config = dict(
    num_hidden_layers=14,
    hidden_size=256,
    num_attention_heads=4,
    num_key_value_heads=4,
    head_dim=64,
    intermediate_size=704,
    vocab_size=512,
    hidden_act='geglu',
    norm='rmsnorm',
    norm_place='pre',
    norm_eps=1e-06,
    positions='rope',
    rope_theta=10000.0,
    rope_fraction=0.25,
    qk_norm=False,
    attn_scale=0.125,
    bias='none',
    tie_word_embeddings=True,
    parallel_block=False,
    extras=['capped logits'],
    init='normal',
    init_std_qkv=0.0328,
    init_std_o=0.0328,
    init_std_up=0.0328,
    init_std_down=0.0,
    optimizer='adamw',
    learning_rate=0.00202,
    beta1=0.95,
    beta2=0.95,
    weight_decay=0.1,
    lr_head=0.0096,
    max_grad_norm=2.0,
    warmup_steps=277,
    schedule='wsd',
    decay_fraction=0.787,
    decay_shape='linear',
    final_lr_fraction=0.1,
    batch_tokens=65536,
    max_seq_len=256,
    doc_mask=True,
    train_tokens=367000000,
    max_steps=5600,
    dataset='wikipedia_en',
)
Each number is 200 + 40 x the weight over its row's rms, rounded and kept within 0 to 999. Layers, rows and columns count from 0. The size before them is the row's rms in percent of the matrix's.

# k: layer 11 attention key, 256x256, rms 0.0704, rows 166-190, columns 0-63
# q: layer 11 attention query, 256x256, rms 0.0703, rows 167-190, columns 0-63
k166,102,209,243,224,169,174,210,145,202,199,223,205,187,260,161,154,105,258,213,233,135,123,203,287,204,238,145,264,245,179,230,218,127,250,269,243,221,190,188,129,211,177,202,216,215,281,210,224,204,206,226,203,220,213,250,243,176,224,273,234,200,147,220,199,163
q167,099,199,197,124,136,204,209,167,229,195,284,225,209,219,218,157,96,229,181,215,204,215,233,206,187,150,208,172,267,214,192,244,225,174,203,172,218,149,196,219,285,142,219,244,219,226,210,206,193,222,244,174,153,177,194,167,214,116,196,164,225,165,133,244,213
k167,101,140,164,230,209,239,236,178,275,192,260,142,253,200,133,275,162,200,210,218,219,175,184,177,241,141,230,235,204,232,191,234,242,249,144,218,183,223,201,257,187,200,205,234,187,230,105,198,273,233,130,165,139,215,203,208,77,170,244,218,199,187,265,244,201
q168,103,217,203,255,272,228,176,188,297,257,150,135,184,209,228,222,236,296,182,214,153,231,253,163,214,160,176,237,247,238,289,198,221,227,190,267,230,164,186,245,185,225,188,198,192,220,137,191,198,186,130,189,258,194,132,216,201,192,244,195,162,169,164,172,220
k168,107,165,182,197,223,193,179,306,189,180,126,187,155,236,181,208,178,169,250,208,222,263,219,178,168,210,177,176,172,178,259,185,245,206,202,231,139,242,216,263,163,248,226,210,218,163,170,261,214,154,241,233,232,238,233,190,229,241,113,164,218,145,214,169,235
q169,100,198,191,164,211,236,191,160,155,226,278,217,223,221,182,119,264,198,173,155,177,200,169,171,208,189,155,292,108,153,224,136,236,206,265,175,246,232,172,201,241,232,174,196,188,276,182,159,171,241,182,208,241,211,195,179,177,170,162,230,91,304,190,199,200
k169,103,191,216,206,141,262,246,165,152,195,174,215,199,220,154,231,257,260,295,138,192,268,193,253,232,147,202,218,110,223,246,252,258,189,234,265,235,170,258,203,147,181,179,188,134,250,215,205,192,158,197,205,203,223,197,188,157,183,181,200,164,227,220,181,195
q170,096,212,187,186,215,234,189,174,159,185,214,260,193,231,248,151,220,141,234,171,187,240,213,235,191,254,202,236,179,238,271,194,144,190,214,193,206,197,266,195,204,244,234,237,228,190,215,262,200,213,214,171,231,236,172,239,282,166,218,153,201,160,248,270,205
k170,097,204,215,242,272,207,205,229,196,137,162,202,217,124,228,212,200,185,154,187,211,195,218,238,199,234,243,154,205,244,180,173,199,168,211,163,194,259,206,156,173,220,332,214,238,228,138,211,143,165,201,196,212,179,131,189,240,222,157,166,265,122,231,150,205
q171,094,214,200,231,216,185,222,251,233,223,195,171,264,236,231,155,274,240,166,260,246,239,212,171,152,192,207,149,195,176,227,205,203,283,185,161,116,242,266,229,164,163,127,286,203,187,196,216,242,212,146,229,162,229,168,233,209,224,170,104,216,222,215,187,181
k171,092,232,228,213,237,187,208,219,208,163,217,196,145,217,208,152,265,172,181,234,177,271,169,212,220,171,172,206,228,234,174,170,184,259,189,249,203,207,211,161,225,140,190,210,224,180,202,221,214,207,268,247,151,186,251,170,229,199,217,161,216,105,287,233,170
q172,098,207,188,132,213,180,269,258,109,130,261,215,159,122,170,189,232,199,231,185,168,202,213,226,185,225,191,247,260,176,135,201,211,163,217,199,204,239,252,200,125,234,249,145,239,179,236,146,196,184,201,212,183,127,255,214,174,193,197,159,187,292,229,227,166
k172,101,247,188,199,227,206,205,182,127,176,221,95,129,126,200,225,277,140,143,138,220,237,216,214,199,219,208,172,257,120,200,201,237,164,249,236,285,214,203,182,150,198,103,196,162,198,240,174,262,183,223,232,193,169,179,160,181,223,200,233,155,203,150,221,138
q173,096,114,213,221,208,211,227,229,226,166,214,199,155,228,239,239,218,224,226,197,265,139,141,172,196,237,235,243,220,203,180,184,239,230,186,148,203,202,208,208,223,180,186,243,122,178,223,237,178,190,202,232,153,286,157,90,188,195,209,162,159,183,183,210,202
k173,100,212,183,205,194,192,213,184,177,194,198,233,186,198,233,199,246,253,247,183,301,185,205,158,254,161,232,179,211,134,159,162,231,195,222,251,127,174,222,207,243,167,196,191,141,155,205,260,259,216,222,246,184,238,171,159,194,252,231,308,215,119,187,163,232
q174,104,180,226,154,210,217,224,221,267,183,147,119,250,262,179,175,241,233,231,170,227,162,216,196,183,230,217,197,87,151,169,224,171,222,208,151,218,280,206,249,183,174,210,200,171,135,197,193,160,211,144,233,228,236,214,205,146,194,235,174,194,214,237,216,186
k174,108,176,236,201,149,157,127,186,193,124,149,158,245,211,126,227,243,122,240,217,306,96,166,227,201,173,118,196,91,157,224,293,239,247,193,250,125,199,192,211,198,197,128,219,170,191,242,93,177,219,185,197,205,176,184,167,223,193,163,233,176,289,235,216,178
q175,093,199,200,186,183,178,192,204,199,186,220,230,170,210,199,227,242,186,210,85,259,232,212,229,168,221,181,193,188,222,285,193,261,149,217,208,189,214,261,209,245,245,249,214,227,217,176,198,229,214,201,234,109,219,206,282,191,233,181,252,243,183,215,183,225
k175,096,189,170,222,281,136,180,167,255,187,208,196,265,187,204,175,214,186,179,261,192,214,176,179,183,239,336,151,172,156,191,181,193,146,211,214,224,203,225,264,212,160,189,214,200,173,185,224,181,198,188,153,142,142,144,251,130,313,168,239,237,149,147,192,256
q176,097,230,199,218,256,242,282,211,187,255,194,290,188,246,206,195,200,118,159,215,229,134,218,128,209,247,172,237,104,146,171,237,195,295,205,179,156,164,167,216,246,165,219,232,187,142,182,220,206,163,175,191,203,286,178,189,244,214,224,233,189,172,193,262,273
k176,099,268,160,293,133,184,235,195,216,170,111,266,214,180,200,165,297,133,177,191,190,217,130,194,276,162,265,235,226,193,209,213,158,188,232,156,216,194,184,239,182,198,307,185,175,213,180,149,189,127,257,170,178,184,159,271,229,246,160,216,187,159,221,215,274
q177,108,201,117,252,202,191,234,279,263,157,174,220,141,238,243,213,169,199,181,218,213,324,145,178,261,181,256,206,234,174,172,140,231,130,178,190,222,198,132,248,169,206,237,187,185,163,181,223,220,143,214,157,161,190,135,175,170,218,179,144,269,182,206,205,192
k177,109,141,157,209,186,198,160,265,202,211,191,211,263,147,151,178,167,200,263,204,215,279,173,205,240,163,293,177,179,210,140,148,171,217,190,73,144,189,176,222,170,197,208,215,121,208,243,280,170,197,306,215,142,249,135,188,278,223,193,174,200,168,178,229,203
q178,104,303,189,206,151,188,279,157,202,241,158,218,180,189,254,241,291,171,166,252,159,204,215,325,184,186,172,202,192,212,198,270,198,229,190,245,211,147,307,155,225,149,187,251,226,237,178,194,183,220,159,185,218,210,175,173,272,171,163,200,149,183,131,137,228
k178,104,168,245,224,206,245,233,204,199,214,235,218,208,146,169,140,169,172,212,151,171,296,216,241,156,182,171,143,173,229,227,153,180,172,150,226,187,191,221,241,192,170,189,257,169,173,207,152,206,194,196,142,256,282,250,277,186,199,248,167,170,259,165,188,217
q179,114,123,202,233,231,209,252,233,248,272,169,215,216,139,204,99,193,134,137,269,200,290,158,183,237,195,202,169,208,171,221,152,179,232,218,213,208,223,276,248,181,243,205,227,236,210,169,152,208,92,233,183,227,289,183,221,274,202,188,180,195,167,147,234,300
k179,111,177,109,280,191,187,252,298,172,244,288,189,219,184,187,158,182,146,173,163,235,256,198,249,279,206,210,172,185,216,178,236,149,194,180,217,191,183,259,260,213,252,233,189,230,213,120,167,227,142,215,156,239,212,178,231,241,236,192,190,207,144,221,221,249
q180,114,103,158,232,201,173,242,192,209,215,220,232,133,182,131,212,182,197,262,197,159,185,144,229,235,226,225,185,174,127,166,159,143,207,158,126,194,229,183,209,250,172,168,178,219,169,228,216,263,185,143,219,201,203,184,192,117,160,195,173,207,195,272,211,244
k180,113,213,179,212,165,154,182,219,217,200,119,158,303,224,107,211,164,220,159,190,171,207,210,216,227,187,238,213,171,156,144,238,128,173,203,213,286,149,213,170,202,189,248,189,160,190,157,274,217,206,202,222,236,179,204,166,279,187,168,215,175,189,243,175,207
q181,086,215,248,193,184,189,185,203,147,184,101,235,207,136,244,248,207,170,208,220,189,199,265,225,217,145,143,182,201,200,161,243,201,231,239,233,125,199,167,201,179,217,192,182,270,157,253,200,109,168,152,207,205,170,84,174,245,208,172,206,178,238,124,134,250
k181,094,184,215,166,161,295,244,267,196,222,206,160,133,227,191,213,208,195,183,255,211,252,212,185,196,175,163,246,188,219,130,204,191,229,192,220,238,231,249,168,193,236,162,159,189,154,229,168,225,187,113,192,241,197,186,169,202,204,169,164,200,254,165,200,132
q182,105,237,192,246,320,185,224,196,234,160,102,177,169,167,171,159,200,146,176,189,205,232,211,224,203,170,264,170,240,228,120,177,191,291,156,125,171,223,236,188,137,244,237,206,217,157,168,168,222,289,142,198,230,240,180,176,212,241,171,160,246,184,198,219,251
k182,105,214,197,296,293,198,195,174,212,200,199,244,319,131,223,194,214,145,160,212,160,271,245,210,262,193,168,148,245,231,147,185,168,208,151,140,207,156,128,186,144,205,264,181,191,196,227,269,201,131,206,193,209,209,196,149,271,239,253,161,219,191,243,154,213
q183,099,217,170,189,211,208,192,240,169,193,235,206,196,183,220,288,125,230,278,306,153,226,126,183,293,153,212,167,214,148,156,139,134,186,163,180,221,253,181,200,182,193,185,157,206,184,271,216,249,199,169,171,200,202,258,249,242,157,136,252,218,199,209,267,262
k183,100,227,161,201,210,157,250,188,212,205,227,292,211,247,224,228,126,237,238,217,156,207,162,263,222,194,159,198,195,116,218,196,153,264,226,189,241,204,193,211,280,198,194,233,191,211,189,195,194,265,197,159,178,223,215,174,173,202,189,179,189,161,189,139,216
q184,097,194,197,187,195,216,230,249,157,197,189,193,125,186,221,230,175,213,113,176,141,245,188,263,209,262,211,153,264,235,194,195,145,149,193,194,213,187,207,195,170,191,223,85,162,217,193,164,289,183,252,203,240,177,198,227,221,225,191,178,198,269,145,237,166
k184,101,195,206,168,177,226,191,230,154,207,161,291,149,200,247,179,151,207,173,178,193,261,153,240,264,237,269,152,219,205,192,169,157,225,266,161,227,199,180,176,244,180,229,170,168,236,250,199,191,229,237,261,207,239,160,250,151,248,191,245,155,142,178,226,176
q185,096,190,149,163,130,236,230,249,271,146,172,235,186,184,160,157,222,221,200,209,153,262,222,150,217,162,243,123,185,159,216,182,229,202,209,176,188,195,225,173,250,229,254,142,238,160,191,145,178,190,160,170,266,155,225,242,187,277,107,176,148,251,172,128,146
k185,099,214,143,110,263,179,189,187,212,200,245,148,185,161,172,116,184,259,223,203,161,241,134,186,236,185,166,104,193,193,190,165,206,216,176,205,226,240,211,205,239,208,194,219,287,211,236,158,195,183,132,166,224,190,161,183,177,198,186,235,182,236,199,190,259
q186,093,223,227,189,243,199,160,138,265,294,163,247,171,189,211,160,206,184,206,219,231,222,180,148,257,143,146,138,243,201,178,198,161,109,205,148,193,200,181,211,209,202,235,195,215,111,166,205,233,149,153,172,252,185,177,189,195,182,191,262,238,276,216,154,206
k186,091,234,191,244,188,261,187,250,184,257,205,187,226,191,174,201,122,168,204,171,265,194,248,136,239,228,166,255,175,220,192,247,280,256,208,202,246,312,160,150,239,252,160,216,176,209,196,281,202,144,215,211,243,236,267,157,280,155,278,190,158,201,269,237,157
q187,094,179,176,163,134,171,120,254,206,268,115,194,162,200,212,249,259,165,130,167,217,323,162,246,195,191,177,223,161,228,180,263,204,186,127,178,237,169,232,251,201,190,193,304,198,166,133,192,160,205,224,187,203,215,162,138,285,200,251,179,195,215,187,192,116
k187,098,177,205,169,169,253,210,236,204,196,143,203,218,148,169,195,244,231,214,184,256,162,210,201,213,170,189,291,211,248,199,290,190,168,208,183,165,186,266,181,242,193,149,165,177,205,148,265,172,247,225,234,157,222,189,131,222,178,274,111,234,228,202,222,152
q188,102,223,192,133,261,200,216,123,105,185,124,180,185,182,172,136,197,214,203,251,259,210,214,189,143,180,196,174,212,243,220,231,175,258,177,189,254,202,253,177,132,187,164,215,191,180,131,168,145,211,152,210,79,189,152,193,179,183,207,194,122,200,223,236,233
k188,101,211,229,150,188,153,106,173,153,170,206,224,148,138,177,162,278,238,229,269,269,207,210,159,195,203,142,154,236,186,254,272,207,244,203,195,233,182,161,170,195,174,225,108,188,162,230,201,118,156,221,185,178,261,203,179,236,141,239,229,182,183,238,166,229
q189,101,208,133,182,160,180,283,130,229,239,205,198,188,76,225,191,223,164,207,181,217,205,213,248,129,217,184,205,192,211,180,190,216,180,219,122,211,236,112,223,310,143,187,184,137,165,211,314,203,229,163,162,223,129,268,189,263,234,137,224,196,175,170,231,166
k189,101,259,182,126,285,155,264,135,160,178,141,237,199,140,206,165,210,94,196,163,147,217,218,238,199,117,216,210,219,280,222,183,208,229,265,182,246,247,173,237,131,227,236,173,246,213,161,233,174,148,168,213,264,150,282,197,209,152,194,266,123,214,220,257,253
q190,088,237,169,230,231,125,181,100,149,171,259,144,129,229,177,190,129,242,172,239,154,220,158,239,230,251,214,179,151,136,166,159,174,185,204,267,257,217,172,200,236,213,153,157,246,203,162,226,222,205,179,232,190,176,224,214,149,185,194,214,226,143,260,153,194
k190,094,194,256,262,185,253,185,175,190,200,243,258,198,192,198,177,169,191,227,187,133,214,188,190,225,248,208,205,176,159,212,179,152,162,188,162,212,184,130,181,233,201,254,197,177,231,163,219,163,196,254,185,277,230,253,185,169,125,172,225,260,234,227,202,138